Part of a small language model's weights.
Size: 11 layers, 6 heads of 64.
Architecture: rotary positions, local attention windows, norms scaled by depth, capped logits.
Training: 601M tokens, 4587 steps.
Each number is 128 + 32 x the weight over its row's rms, rounded and kept within 0 to 255. Layers, rows and columns count from 0. Numbers have three digits each. The size before them is the row's rms in percent of the matrix's.

# v: layer 8 attention value, 384x384, rms 0.0392, rows 208-272, columns 192-239
# o: layer 8 attention output (transposed), 384x384, rms 0.0406, rows 208-271, columns 192-239
# q: layer 8 attention query, 384x384, rms 0.0491, rows 256-319, columns 192-239
# k: layer 8 attention key, 384x384, rms 0.0465, rows 256-319, columns 192-239
v208 097:158155116111095038108128111145142115155064133090129064126137104146145139121166158104132139155088111140100112167159141127119195156104070111066120
o208 099:140166108150138080112115142130134058167150107116057101095138099094138164125174194112154141139147126096155147140149149190121175119149048127094164
v209 089:102100155116082133114079152193122112166063175114111105184070198119195183175088174095124148109139169130145090078112102118096136133180090116145162
o209 087:113090176123148108092117185158120117134116116061117133116107148109149150176086122145141142140146129097162112115163079088179131103156139112085164
v210 094:090124103170141140148110115135098155141095150160131122179117154078108121138127128187117146197126130118088207092174123075201130192158150127119113
o210 088:086099126168181135173118102148133129153171158162099133125096080134113106110101155149134139151150130082125097114157087106129130125164163150132140
v211 099:066094117080131135131146128086167170123172058100130104098155138126139176137202170124110083111138102104138124152142138160093162165102080043127177
o211 096:065111104135193153091125156114111157127133108062098145162159138134208123096135149123117121140139125064086129132114105162088164137131040067118131
v212 088:104089139118136066168127123113097132057134109127112098096128129098177074177173161105154124121134092122148149099091132145127139125136112102101075
o212 090:065191156083127128131121103088100163151126128049119152122151128126190167165157113146120130093123178122054115123165167127146175114100122106111121
v213 097:129174136133158107154060085116091139130169143142101114115155096166125128112115106157079195134123161126092145144120121164148134177101134149087086
o213 091:087150141184147108141103102116079106076135099106060143121144103083102125078051111152095153153175193059166113117127164186143128124092139115097142
v214 099:074136162152087147107101136145099165129111092117125060105057136105087082114210181164163088181201114106143178106112143119113166173136081180168129
o214 094:098100074108116109091103145162105090155124128105140094115128152150095103109111158130173101171110114165139133139115150144157147168126107087138128
v215 105:145142111077163126145160090089106111098140180057147158106153149068142083171127191100115166232075149108084115160156098141114171086101187147122093
o215 099:088159128096107121185168065110101133144128173091158119130135167118158104129093170075108160148075133113144086172178087184187141115131166141129113
v216 098:067117082089016170143127114128175185125186195130166090124150114110189099145126162074125129117092159168106089176158119107100123086151094124118139
o216 091:137142144136161117081145147109199169174187155162106052133153086154122091086142144110122145175173096050081090105139173139092135130156060116111132
v217 091:119142154121077113133092106117141154110138088188174124072127178127180148118165148190167133082148136111121162129176146136154125175125122147083166
o217 088:103180134135101077088120100108128160117148089139097155077144086153160097124115200242133119072142197143138099104114167141109137075107128126087182
v218 101:113100123145129162124110110148131163112165126113200100136128124124120061121108145128137139051151134123185123162206148161100113104125042049080159
o218 101:085136144153059170094126122069156139164173112144114076175126127114128074106120139156168097081191140119151125135214187161101151067207069090120153
v219 098:115170117139116089142165122140113146065138131146112201187209167098131084108166118111126137140102148173118139133114121127077083199136144170113139
o219 093:153170151148122084156134137158134122119131171122058143172116164173118088153146125099135130135099151131139089141129090151124147179100130176162145
v220 106:127094122148171088102132168082109128162062094156070141101124165102115118128079192142161153141152164114201108053106083149123136095094171135136125
o220 100:138125120122057116139119163126090118142076096091145202092154180092168125145135144130160076118085171160141116069146087128173103091164155145128108
v221 099:115111149096152139140117175129083097159155127121095178162114121124162122142195133084110126138158140111110119109070072195149105093121172196119124
o221 099:068185127147118151192172110108109078150112133132120162161146049093191189109188073103132155091135140150119130166134088123152115170110164157122134
v222 096:137145120141116064095079124126124109167116118125123134079153140143205108122075143131130139096127143071083114059115124131106124148104141114175120
o222 091:174121119145173076143073129098112060126127102146142121112164092072213182089134166121170161153164159085119119127112121085120129109163152166160048
v223 093:126123114104093071182103148127165120156063078077077156088103156149161103124153081070076048162127169130153161137090093135176169137176114126182163
o223 093:076116146075140101067167123143114144159129095123105162108204203087131119194114077120129137152119163154128121152148108186135152167135128139163152
v224 103:186146142157109127129117104118151066164066113137121128125164133127157199128147065148138145108129149110164115111105135119156056080104183072161041
o224 099:126145125125123108125152099140131124164079167117143182154192128108184209122150059125128159161087126123088132145172133031159145145095162132129111
v225 097:214133163181121135158123112145113129132085132118132107146130124153151198079145115143172149101164111116164190139091110111133100162158151161188093
o225 097:208094133169111132115189132172100154134076118115084129135101103131087158108138141146139136099110197155184160156088146125156130095182174164124139
v226 095:115117126131129162105166140122117177110179190096163142169127122135065120163131095092113124113182073179088094194121105156109104048171152127154154
o226 096:112169111130052177135149132120143115123082176116083108146134095136145130135164084121106138107117095134141094150177130146109128131162146154115131
v227 094:166143143117081140182133152115144120108142113072113160160095136149160136148109165143116108157174118099136105176146140142124161128107183143168167
o227 090:146129124107083146160158136118133158123127112114171198144125152125199142144139080168122145127149118063111108121140103124180107132090175120116180
v228 097:141206166171163120060065096145093096175170128076137096128149139141121163144120115141156190107162069161149177212112184159165117126170153089096142
o228 089:142116153096090092118146146134140078104127177091140130144183134134133131155098105148105127096146121150132122168140204172136141078134141119105127
v229 094:135138149170112083118096151128144118118053134107066096114161103130152101091151159094146123134133137087182118123124087110135185100105138163118115
o229 094:114129153137120083120130131187127083140057093102129148139137165132149140177160121097172191154080100072140103084087094073157145106144162091113112
v230 088:053107145114094181133108123137149100186089154129128125117115167146116150225161185102136113122171127175107098118061125061069140173087095152132127
o230 088:100119133080086161123126139136114076127056165114121158135093109208162180133142119102119118140137127164098101126086119078134113145156129186117118
v231 096:132133065167138138081101170110174128173166054186100106116112122148120152080152056148108061065178086097171106136133135107121149136087111146112145
o231 093:123140095171067168094147121110126120118144111154060137162143081122153111132138109144140075139115141166150133115068133094068154086156061129111136
v232 095:144155116126119135111123139091116129144136114120145153142118189137112094086108170162129130100125224113209088122111118148080146071134150129136097
o232 096:069116111142128132122096144076178145082149135124177158160117190101109066129110138101105152143140173106163112101144149168122100088140122028157113
v233 089:142144142095169081182187135115146116105137094079126119144144093102127070129110123173137104141134116175142128184082131145141149116110168131135098
o233 088:169132100070153112145146133085119122146069156090130142137136131085138106097114081118137104141116065166117143148104166110133147164154149136112138
v234 090:089106125122096094125147092113159127125156077201136087072079129107101165105152126107126130121095136185121151166126108125097114200082078113157179
o234 091:148132116153127129093127132089144096094222082145137123112093117104163141108131131127136097121165160125138098138103124184085104125121050116180139
v235 094:103129153120108086150056177155101114090121156155150162147115145119105177079143138091166166118102135104149136162160104103142073096123154138149079
o235 089:098163148129099065185086154152117088079123154114170123114109098160158236150148129134131140089098087112152125142169118066138111113158178170113151
v236 091:167116122129114174142152135128210123113069157127207117105124169118105176106148087147167160103196146160165093117078102140146128113097139170132123
o236 089:145124098082080137073169120183195159151146102089185160161145150123116057108135070129068145198143114183117152150152115137122134130159096138109136
v237 105:130146122174155110190094139140101080167185126106102156167108153139134184113156156214137168107129154113143126197145087159065149155143141154131160
o237 100:119125071153089179175137117203092064087137098112066115148129152122156123073108080149132122122078100101124141206157086160102129135177120092117177
v238 094:171159073135138176171126099170153142121142076159068129139158126148132159145180070173116065116144090114091141121115131151110109146091117074114154
o238 092:212155104113168202160142109165112181103124120125062121129140114176158115085135111194162059150111176152109125141116143146108096122124080161076124
v239 092:141133169123140087086136111153094116121122140160097166097092116153148116104148108099180093148119141156161087169112077139118187131088123127094083
o239 087:174105160115124100122103144130111102165140069146120108122079149119136096110152160102181115183107099100177128115095130155090147145114103110133114
v240 087:117147120166115193155070167148145150155153135079126140158083092120058199106175149139089156157219101098149051106139115113155125211120086144117124
o240 086:160103107151134125158094150114128155108102134092138138064137063116121140096156099102120167163160077108182098135139109133154103191097125130131127
v241 098:089117117145158152124116129136165114160181173120120126104091092112094146147117064159152142119155081163149124149110122098110134137143175099118197
o241 093:155116112093061153108149110181162095139151164112131142155080093127122139154127062130109095127072126122136145156121117167123151108188142169138099
v242 096:193149074065126111142157160084107183090157100175142138155101100121103143097105138093094103104103135089153116174100120134136141142156174132071176
o242 096:154178136152149123178157132061171145098148124210143123181176070121081104144120129148097123063097165160152208171129121200135137156111107145085196
v243 096:140137165132086122084109128138126197112090118181145102075111108158137106119090160163106087051120130119163084105152166129110128103131135108123126
o243 096:108096126169125112117083084129178184131151109181165123133109153107099111124127146137121123078137130128152088065080138102116137132101123086137124
v244 098:111115088132152052176131082122148094131126201135100091149109139147068170155076152127139132175119091169155176119148134121188110181111166084107109
o244 093:144081072108178091144101078090081130143119175104111137165136102118111152108070163094082079107151137187106127140103116145149161150124164094120110
v245 088:197119088153134136148155113173191172125167151136075109082116119164129136128032133132149080128082142106083116208145148144056139155165074108121170
o245 087:194067106135147054127104138143199216181144121156118082121094112104162070101114173163172074108139108126081121120122193172094082122145081085113144
v246 091:135149125156105122096133061187112093091157192079111125110157102108143129133088058106139110136069138189109136143150171138117106114184138176154127
o246 085:154127108141158128103122085161118119118118168119133099123103189124108099094086104124124132206080136150110153141110136185180091130129128148107120
v247 096:090154108133156066105055167135135207129197082143097101100134141116104121181144143150146104168104166134183043106157120118103135154179135153088069
o247 096:115106079152105120139093127061159233119136127140142130098153147106134173126166149142161112172106155072114147105132109144136124167148087079088107
v248 095:128078059108105108130206139109190144086121101116128096100102107119198148188127097091139081130154143164162158133106107142192114105116103125175173
o248 095:122099083152138127113156123118164177124136145117134155149077155101155124187125151096144144108105164094156114090068155130102133099114075142168170
v249 097:100143126089138133160155154125101152152131104116165201125121135157125072094132169165107101130078137092128088082157168182146137097106109175188111
o249 096:086172102099054151155146141140120140132143099156136125094126175131115100118139130172158126125076140153129048150182118180133130175140108150169168
v250 096:106134146173126151114089132167109130141137160133132098134119151152136144117168163204158160145192104110152107090138123146114136092084144104113130
o250 096:138080138145069113074122138133130133124116142082113113118079117159113108127141130142113123164122087100124079111170110157073131069125130077139125
v251 096:100122133160169163141121129130078137124162083103133152149111074109144212108140148110077102090142109103096143217109123168141132198085097108077147
o251 096:200140155141117172100120147089112126108144080106104171110074037141150109046080122103124052118089126103185118134114124167149090138126177170103102
v252 096:092108120166153097098100123138126208127174140074195140117112148148147087161142212193106180132134190084113121126117141213104158160122141102096145
o252 090:074148134128139102112107058134066181142200113117146134132149157083046077150103161159198150121126162077152095104155162190099127119130150089102126
v253 092:105145191172098174124128153162155107165136143160151036123110123141153129174143189149124121140184143172112093168079138100091101134147155164177127
o253 087:138155117112124152098093130201170096114100153134154097094106104096133169113184112167078126158143138147087097167107103110136081126171123159139130
v254 098:109109166089088163135112145135092128159161158188140144038164154080129141164109107148144118078062143114178152152127147145111053072152174079110152
o254 090:089088143100102140161165115147131160128141199128107113109164162100113161124091088135181099057066153140114178152157111120128128096089133151139109
v255 096:135153138178154097099193119176106080185085135144120093108110194090117113123120117101096144160113126096176162062140142085120104054134153138141122
o255 094:147128156116100115085129107174132113109104151157124117106141203107085133132064060112133148120097114208173141088138105119191111115107176177106122
q256 071:159158138126120177092183124128091107130157136186137065146089109088146140188118104073091115124119115161046127135118155181073117137158138141118169
k256 096:123154154127071088126094111187214121135102122151117186161125145150128143108129103114121119225185097083116136137195113109159078150094086115128083
q257 102:093114135163123136191119125094116119164165136163149139087121144098135088112171157125176147135140122143124150110014115070137155112140196129126110
k257 106:153164096158131129139142144065045114154173133086121103135108141121091143159105151138150120123074155131155117165091084134171122111130170094106098
q258 072:136146098097101142106099159121170152104153153151130139146128120099153126181108137124087107135142182143115172127135123164040139119138101112116149
k258 098:212073124128172096183095113101131126114094200103126141190197124077147159077159132108110153202120110077135165106134102136166121142077210127097115
q259 086:097117172158155182105098081153149108130107110157133161122103161152106223123105074146130043142122123130147096130182138181123101134111065104163123
k259 116:189071168123110075140095157136190160158154166144152136149172115137152157091130091150124104155193050112160163107135186145091121122110099135184104
q260 079:092137066130085144138059132071118153177110164166062074113100120133114092125164148112119136110126110142124134140096081141137186059139162149132095
k260 069:126088137114155095151176120165168093154082122172144154120179144128207161163127115092191083185140127140110145169157133157178095153128161142122124
q261 076:098127171123112139151124145093079146112113126131143138153094162133129105152182175130158150118085219166148144128046120149110171081156148117126104
k261 092:095177084117154137132096115111111179101125156129122085105135119119108090098170184090181153125111156131111132136148082107146138142096167109103169
q262 095:178176129124094163130154144103144173053148087090123138094132099120040117133124147102055159104101101076145150094103105151095107134085138093172170
k262 113:121170127126141151126156098047130118124156053122155138105048164142077083133152140147140153094078160046152143058080127139064150092122197130152127
q263 079:165154113121168051072053196099074159081132119084128148145082115096149101113134116127207110067147155089136133083102139196084118091146157085141096
k263 104:107128062150120123127142092130141110105138108114166130117137127115113145155145117166142099184091121162148137164151112093123120133126139101106139
q264 115:142158177088184061147134122123137150137135143116145130140105161178096146118156119121124169094163087092159106124144148127130157127145139107123116
k264 087:066077128163080109119130124122070132090123163153151111106140135121146131143127124133142115130130134148116135159143233148119144175147109099105150
q265 095:108167142110154109162078163110107130099138095062116110124140138164101148109186126185114108079148107145145115136108140102138197101160136136139104
k265 097:149150200132140132153141114104103127185154099132186133137124134135122117162125075125084161112143104154144125067128085112145139079105159113159091
q266 107:061085083146098122124098105146140115107144120105162110049142109115134140178180221124086106143112186089149191156161113090130094175111146166144126
k266 102:129165118159122152145135107129147148106146101168162128115156104131103112107151149175148146141130097167152165132103081099083119118102155103101156
q267 095:107110088176108076120149105106131183133124155137140136094154118141123110135151127138136174175228080102118102102160127115148111151170113123125144
k267 105:086126137124102153171160144144134177107121150114138098136207122144142153114165106151140181122101153127107110158130099077127169111149065107152147
q268 209:122175107146153123151160092044090150116152085140109091091097182121063099101116154149166147151154105084169143123090104166135093177120134080153132
k268 077:091135136116117115131102118154179173097168142124166186100200103117143142188143134143136135149158125135095121173157125120181117152105118101111127
q269 109:141155128154138164179125096161133117130118140126115083123161096140063146106172145124111139191184160050094138126156078079110160127067139125078128
k269 084:099135100136108122076166125164165144074101190126142112098062146091145143121107130128146106095136148175118135162193173076098081137169097105155093
q270 104:148157128070154138208080094112069088133090134104108117146074114134187119161138134087180181097118110164137141135107123131115172082165105128169085
k270 109:147155122133128148184083122117047110181113139114092088127181106144167139117092108090121107112085111162106112164129111092091163112131144139141099
q271 088:121095161157126138081164107173170125139135179115155090096092112069170125147163163111123116165108126195072135060180152111135115138190162114145144
k271 101:114104151115141114141154056138154088087159187087150133160144083127106148107121105121153111144110139171120099137144160089170154116143108103165110
q272 103:085141137132110121190120109111129118178131130141174135094131121123114105100146157177150190087102133160133159132059098091169173101147164120137104
k272 098:141129045109165128134104128113044082098163146083075111094145130127055131123105117079151101160110145153122161190121069138139128125096136076116148
q273 068:076115142179108107143121102128098072169135120107107104068165164165117156117105105179175156109120094097144087194102110094229145084098134135108096
k273 076:105087117113157168082125107098136149115120142164119060145072128124095102204145181130122176083115159180160115156128137102096144128162116130119173
q274 086:079112128151089157179098139050127175168180123162128126105101139104120071106187148122155139128115147138094158101057105135140151101171155101119137
k274 098:157127065157133112122139136111104071115134116118126069111064127092104150172163184140177150116068153117120104179087068123146112129084166114140126
q275 088:159157143143178073114113098155109107170119159176119107192169139160113121061169134119135092142177145117102087111141131077081119107202108129152139
k275 074:138083217111153134137141120156102134155114122092194148134125174120179222142140126091109121111137114136122180130083092165185098158131161162146080
q276 087:149159138148163125107150115170172082150106115135118150126148104176078170122082091130087090169142079102139078156205168103127084152097096124100141
k276 099:109120198155125108151140136153188106151112152148139167151158138143184125097085069118116082142186095147163134101122178140118123110151084133145095
q277 104:139125124151114120163053132106108148126137131123104116133089134098125056102183158114112139086100136149123123136083093159132166091151154131201110
k277 084:068116114129132071179149155125144132118140114125152100138109188139145127103139168139167146153142110139101157141116096125137136150108184081130115
q278 081:095166139121147140142123169144097165118161104085151140179099122093116114136145111129170149114140122120097164090061113168128136112139125128163173
k278 080:211176155166129146137129091102081140139116158065047164136192157150074162124062177104100197089121164116082095063099130145144091144087146101109157
q279 104:139066143111075140136130160156112074169125180179110158142082141124217109121132130128098118097130156197090084157154125193151097133167132138193107
k279 105:134120164112134149105128152129182102151118132114145159122109096106198147111062066145132093080135116173140109189152185135123106108112082116162117
q280 094:134107144116120085115099178097101131141119092121122128163077139058139105121171102111119127077122079131093104159101123157086104112172199110233097
k280 103:102103093126120096145126171156066092156154102099182086132139151163054106094097093139162144122079114116145140135127194079076164058161147110143145
q281 097:089136081104106117099102082134126137132141146152158150136100097099068185149135142129120154109173136147128180132101099065106123157146190091100148
k281 093:138144088121094128167082167084106121115171122115174113132169160130101164113113127225180167158084123123077191193084115139145157128160172057113130
q282 157:150173110118110167173134122115104070142081089117095105149120149160070196102132149096144126148124077090111203095078076091125115107152138090140143
k282 084:057123130135143068169071094107093192084140091101104110095145146156159092124155087096164128141112122121083147141140180140126127124161109150162076
q283 099:163109073109110099080079116099111113125175130144178104065117128099163158085120154181150060122106173099124163136129107134147139184112132149106031
k283 110:122146132146147139098095105089153151165160100138188131093077116132095117136152127139156103132169081121203168101095125117145149073062158112195101
q284 103:099111120123168167113154136098103144134120122164124117086112123166161089089150142119092101164093084144096144083154172152133141146163104134180157
k284 103:145142138143129132123169096115068087171124116160117121166161133187176116129158160110096111155151171152090033156116114169175139149134104126176142
q285 091:129126133131124163113109111167121148117176068058153128154153104127160108077076130105177201166149115144140165107106114125201136166130130054177131
k285 095:175132141163178159067138140122105110052132085123118083092152163091059133087124098089110084190127168194099195116135088124082093184196146105130199
q286 096:147130163174158178123078113079133101160203159163120128138131167136125128144123110130087087101080133103137100165139103157153136070081165155081113
k286 098:126111116147137154132113116109118115135151088150141125155067178064088117059136086127179102108162099149150104108129163126136130152083117185097098
q287 098:099130098048124169133193139166115130097110104069090163167209117164120132109102085096147119133106165118185120163102133145148169095083125120155163
k287 147:134144137105106193095085126107108136126101119137123124117129203110109126148105127134091093146170134145120082140144076145141112116121149082091150
q288 097:128124113153134143157066128130095140145157144103073124118177083137120131192121136136089095064088116169124112129099056148116154133099148149232102
k288 093:204137130122147095203193206088107130093128120125087123134121111120124192136121091103127123096067104137167148101089112147102098131183150107136185
q289 093:110079080125100120125161183111162103150123151058197166120079116103180066120132147161172188159104133175154201107137162054172068173090140137172065
k289 109:116088119103129119140160101180166140110119156130140140110171085178159149128115104142130117170193097174119100121164169100178123135106156164124101
q290 101:087139133135143142051087161128135138138156147189112105126142193164148148138078113134171106119114113162137081088103182191184092143136112104107145
k290 093:144132137163127152143101153119079140103138136121116156176157149099132098119134047160121180143145152133116156043105150152088148128131139171135102
q291 088:094170138143123130130089100120102068124125110146132165141124200118125128114104142160114118100105127202095098195106130161133143082172132132144107
k291 092:116096147076133123119161120124102142160170093123153118185115141143167143138100134125121104129145083063175176084079103134115085080125147142146097
q292 094:159101113161143114072079141093090111127196128142156114108129143115095095094130118119154127089105154141141113162163149168095145142168139116161114
k292 108:109183174176152176118087094121096163114133132104154164106107138124071091102101108122100167092157147116173121098080160166112155122074164131132150
q293 094:132160197072123123057129178186197119158159164124130160144144164117150132120076094135106085100138151127178119080182130160100139131144052118087146
k293 122:109080136099132160058153136134149107114124126124129169132080153115161123130099136131172102129178171161154079170155143155088120112156102137077116
q294 157:098118159157095153066159130168129155151153216144173162119051134115185075119095052130122110120158164199066099139167193133105125136178096133101057
k294 081:163147158122125170090154189113126093110108169083122159135064158138080088135099106104178135140151126154166093052094126124127137127162149137141124
q295 098:033132052163107104101149128172143174121166152155122131129075159168101112158155129154139086149146164153064133154153116060089139122147149134075124
k295 097:111127074135087121140131125114139174125138146166159139117095146116130088105136158164087120171175128124124182130174174140167123100128153058128110
q296 091:160148100090158078145137110163118141134105121082163116070141106086116108097184138166160187146150140146117132148147084132146136159147153102120096
k296 097:116100141137117162163123081106147156163120166099128112156150128129110120112114130170145138105100113111126112102100095178128128196071152140157104
q297 109:098135088162131132148148135182184119130106113139159109117142156149087119113112129134149140127123132116096168134121108074102116093161109161148099
k297 123:082149137104134146158160080151096162129116104107137138107123161146118069137114170113150132086129164130140118053050133092130106114163146147087107
q298 095:109166108118081146143121081124079102130115075121113110096112126150122099133093157109084113186075112117115121125079079152138167104084152107149141
k298 106:119173160095138096076074099077132109086146128102122105106128161124117167137156166120072161127125119071124141146078129202167153113076139140132128
q299 106:180147163133143108194092160113151164145101093105085122119187095187054135077129103152147080117114082088163179093118113136135132079136098184124131
k299 106:160094114122119059135155138186100163154132116165086076143161117128134148108130128092130095106081136140152133136129120106129106108147092160113167
q300 110:074141080095095157127126128107108100120070079121106120103129118132101116146149110089167137127111096195113118095109176153186100091059133108108147
k300 109:088125095144158122140122119083082130109090117148077070151149170146106041041140132096126142187131115063114108119110124098086119117127187103086154
q301 103:128126170156111156126165157167117125130172160187086087101172127148110135140137121109134106167100139142115136096114134111125163171171164164172149
k301 083:211143216092110176097145154109122073141146080096116128151147107090098141255113165136114184137076152163202099108059165144140162133146173144142102
q302 099:089104110160124055167125190135155137128094154146202129131110122095150129144205175166160156108139067143102090078119107139175128172136170118135109
k302 105:107100117131108114126165147106138157121154115107186162114128104137051125076117067171119074211106114165140154140084117122133151136152204105077136
q303 094:128116111118169066111087120084095095146126121192128149165059169119142100119163149113107092133115095158098126138106143177185159118192138122129098
k303 104:090131136105108081131113088146115145184142108138105165090170148140138108137133155113124112166121083124166138098115128132155114093032123105118139
q304 099:162098085185146177175170130136145076104111148131204133118105157114095109131153087180150173181103153153130118180095143127111148139123133186163083
k304 111:132167140134119175146168089098116156168138130145170153112135091079113060155135127095101146126145130162169129102109139083143149164056130164145126
q305 099:085123135145099134076132141121198151121118155136120159102130132135094118104143088181084061130125173137152118189194087105112133130136101151061149
k305 108:130135096101158106120178117160178124086163150121139149087100101122173110103101139186142057102161133135139151083157134066125038151141099133052135
q306 085:153112097117141142082150148149103094143123128083145161113113102143170187134132154067175159146106105157180105098076105101106123096144123135150104
k306 102:092064138123121120144110157146124092162088100147105065051120141124121137070096140153124173087120115129147147093104111093183175087060164089116117
q307 100:110117188083117145121158074135139161121093142090178159129138170169105137142116113085165131083146172153100087162125122087151128081174121100032110
k307 107:112128112156066094135132182153104130069058189090093155079111140143150165133131139158121150145165127108125169097131170103157138146206121070121174
q308 100:121131105121185121104146146105146161133131110075115126122101106156076122079141139168175181141090111056202154095111030067126135114106160137138103
k308 086:170178131097063140206095082106083118132141129106141072075171087171086145120136091150111130115117093109141102184133127129146161132088116108135140
q309 099:127095150142104094075125166081106100128151130171156150173138146143125167117180173169122210107122116201127081135160163130104157139159170115151138
k309 100:132107166121141124109184096135160164144145140154165107137111132152147170132127122156086138167197132125125084107138177143183158115092078130179066
q310 136:086183127095131147117155099086145188116123136090108101134127138129073115115185165133146176159113080106149108081113105074152095115101144100108096
k310 086:074154088165096143095119129148121083147105152086108133096199160129129168148141119127159171142093117116088102189186105083141134188186120104091150
q311 103:088084114154186180168161138140141138100162110091185101123146161138076130109151147137178163183097143182162158179119070099110175136132157139129126
k311 119:128156165157107168137154118144107121107111094100172112130155166156072148069107101162120161113169114101172149140100088112153126166147116114097089
q312 106:136132098085102094127122102134083076098107157157154159121036148134132112147173176096130133154133142157098142135133155129116131158168166100153136
k312 102:043143142122101173178069090106119140169167110190149138082148105163140138094116090126107166117066094152117152149101159188164174098048146109143129
q313 091:182115102182091091167103134097054072145135138078082086134092092104170145110152114100140177099137095140118172162111149127198111146107158157149122
k313 138:093175168153140125151117123096108160156157134118182102097148132172090100061127068113141139109116121161097097097040174169139151078079136112155106
q314 103:169145185110195119111119119096173066158096123122102130168147087168104127173143103158117146103119083123150113183195133219121152150160079086135117
k314 106:115084100098164095135137132136159120135124161073112126116130137131186195087093125104123070150063134125104079142137173083132101105095066134105127
q315 098:122113124131129081066087151156128140159114110098083140114120083078154138097120173120137059098086124139091156081147139095181087109156160159087128
k315 089:080097072165147071100158135126160141132178142130109117097117081169172136129143178135124042154114135128138179122111168140095118137163117107152055
q316 095:144165118110126147103128169125184155157154053130064085113193068151124131109133099158136104131151144070128117090122143166092107134083107144108175
k316 099:168100088165157088095167146123158155092136092200108088131093147071120133152182170096144118141099201143067147144131105170070091151186103136128139
q317 086:138121109206105098172120118109078109132166138195171097145148104113108107141128092169107104134086128127078142124128164139130134193142127144138149
k317 117:075147180160161160142164137165172177153093133134188150137094121163126049124144150094181137087163148164170101093098139148091133117111135155187120
q318 085:145154089128105117098064140117129184150089109163099108151080152135152139183200155122168116109173138134085080170156117146102132100128135096090094
k318 090:067090076170153123112143137143146110136106168141139101151094104158191170152141101118148152115157133091159147188163151085114115058104159059114157
q319 104:148159055107115084160117101117162104106102061141125100084132126079113095107155100122125119174126157119132082116106097202102103148118104140132126
k319 095:076158102165129137109167078187194120161114150140207111118105114116096133104131087076079113113157094077147143122097086136087178114119144110134118
v256 117:115147083128137145100148112132142104144099090109134135179103138155174115123115127086123114136143050099131119111095169125129130122122147136131128
o256 122:140090139110164143109133183143139157096087128160151036151157058115065103180137087093164088108076171115148199058165090088182145146157115114110164
v257 118:104119140107159210063176158134136121125127192094107089155119122098129117128130142074103127120113106139166160171143101127098087121161153169108118
o257 120:098113136095122125156145145132170141198206121160133113209116101117086150114169186128139178118127115095124164145156087135116110109090131112085110
v258 111:114148135133116132179041073142136079166119150149094117136187134157123146190080110094146090094089128127183138144167081103117195066129162141152103
o258 113:137118169156140102099102127129095155182127150118148103152121104092128176118147147141098093122117114123101139124155070133147129131106185169120194
v259 120:095136109116129168102170097129093119114117099052152092145087158170145147123088145141124144138152130163095094150080119104127179118152146180133138
o259 131:091144058125115098078164204119173125128117086100131162099187064140135173105169127110139162134096132192171156130153113118126192131118132118134162
v260 107:152140153107161054148145096135080105120108151103114163130106134132160069110164138063117081126153181153101153074165061139099145110106156102135152
o260 113:165120162165093094144098070115126134127123101163105106146107140115119127187158117110175143122137049162119076069131160137113128078066074055136093
v261 116:147083177092167110112121102116104170128108110198113211141107186098119126073097111149128113107119140143095079074152098114126132130151130118154166
o261 125:096163196198078094147147120148086118132100195152114109095165156131103128181096131189117131152121150130084138180174067137111137194133127163170117
v262 119:109110107082104111152141142138149137109132114138144105145130113108148148119165145136151148153142112089063099083134059099145107160096159143102153
o262 123:094129091104108148107100142142108173081134077108075105098136102187123173114115169071116174097101159149100051160106151171153140118160165097120131
v263 116:159113122099092124175118138161128162101115090094057103156133110095136069133119112139178142140137122104160094087144175043115097089088110109099065
o263 123:171130126119136133114172099154125112185148178118107118113158062112104088195141126126142173149072123110037179085117092082128099122129138177087155
v264 117:116150121098067199163110175159157091109146090137177152112171127138123123162129152162103130077153084074136139091136174124147127124177121084118043
o264 123:161103087111211147137165117122135094105129093157118120098111158173118137150180106039110114141071130134047058186161162115125139090129094169138144
v265 126:116112106105079099115125178163103155135197120096112168126098085091117130139111123116090143134147114182087253143081163113114158156082130110140088
o265 131:145158128143153187140158105068140089122148122143127053049138140127131136161139118136070164126130114128107117122076113159160098127110110091107174
v266 122:085135084137095175137101111143116120162131154139166102178140122118134173150082106102120087098145083171098124095124095144161095108169162116090128
o266 126:127159148147100140124091098146120106172169162122093121131157117133111147155121124135052133098153116049160179120196161104140153133100114083121120
v267 128:112167113121113196083082108133137099125067183101108084136128089151196190114104170161180119137131163145074142079101152082189154125141135163190137
o267 131:174148045131081119163109101186141105116131166090107101121094153158092094130115145171101124114123118057172096116148146118104084146152176108125106
v268 113:092153155131105144129228120145146138095093065123146109109135139121108146091134148157079055161146093207128201095111114150126124143112158113131175
o268 120:136163038138128142139089120114186103138173119117126126201101121115111114153087125095137086129171142140085083046124169121115161184116084143136108
v269 121:145111083151100156112137146143165121118057122135126145126105132166102107119144131090130101137122151146161139181135111135108078132134135123154123
o269 126:083114127099084114139155118133122108111092160137148073190138157148147165119124132127134159078122158191098091160078142181175155140159154121141156
v270 125:140162090096099129142125126117140173209080111107096132143122122133143114135161097188101158113118125173138161177124127103160134129081143059121159
o270 130:080116149115126122100111105143176173141049148108158161079075092144116097128109169150160168120124157141119051145112046163092070114142169190130129
v271 115:132150104161183103122166107152073137078111103117153135167155134114131088096093090162102125085155161165108144096103135137062116057150115150155089
o271 120:114126181108144105133101095100162146138107124207175170122147178118176109122117125117154161161145159179179091154119106143120134184168111166114068
v272 128:143138153120121173126150116123157132176159130186145123116123170134108081135133115079140129101127070176105147122113200191144114119149117175116113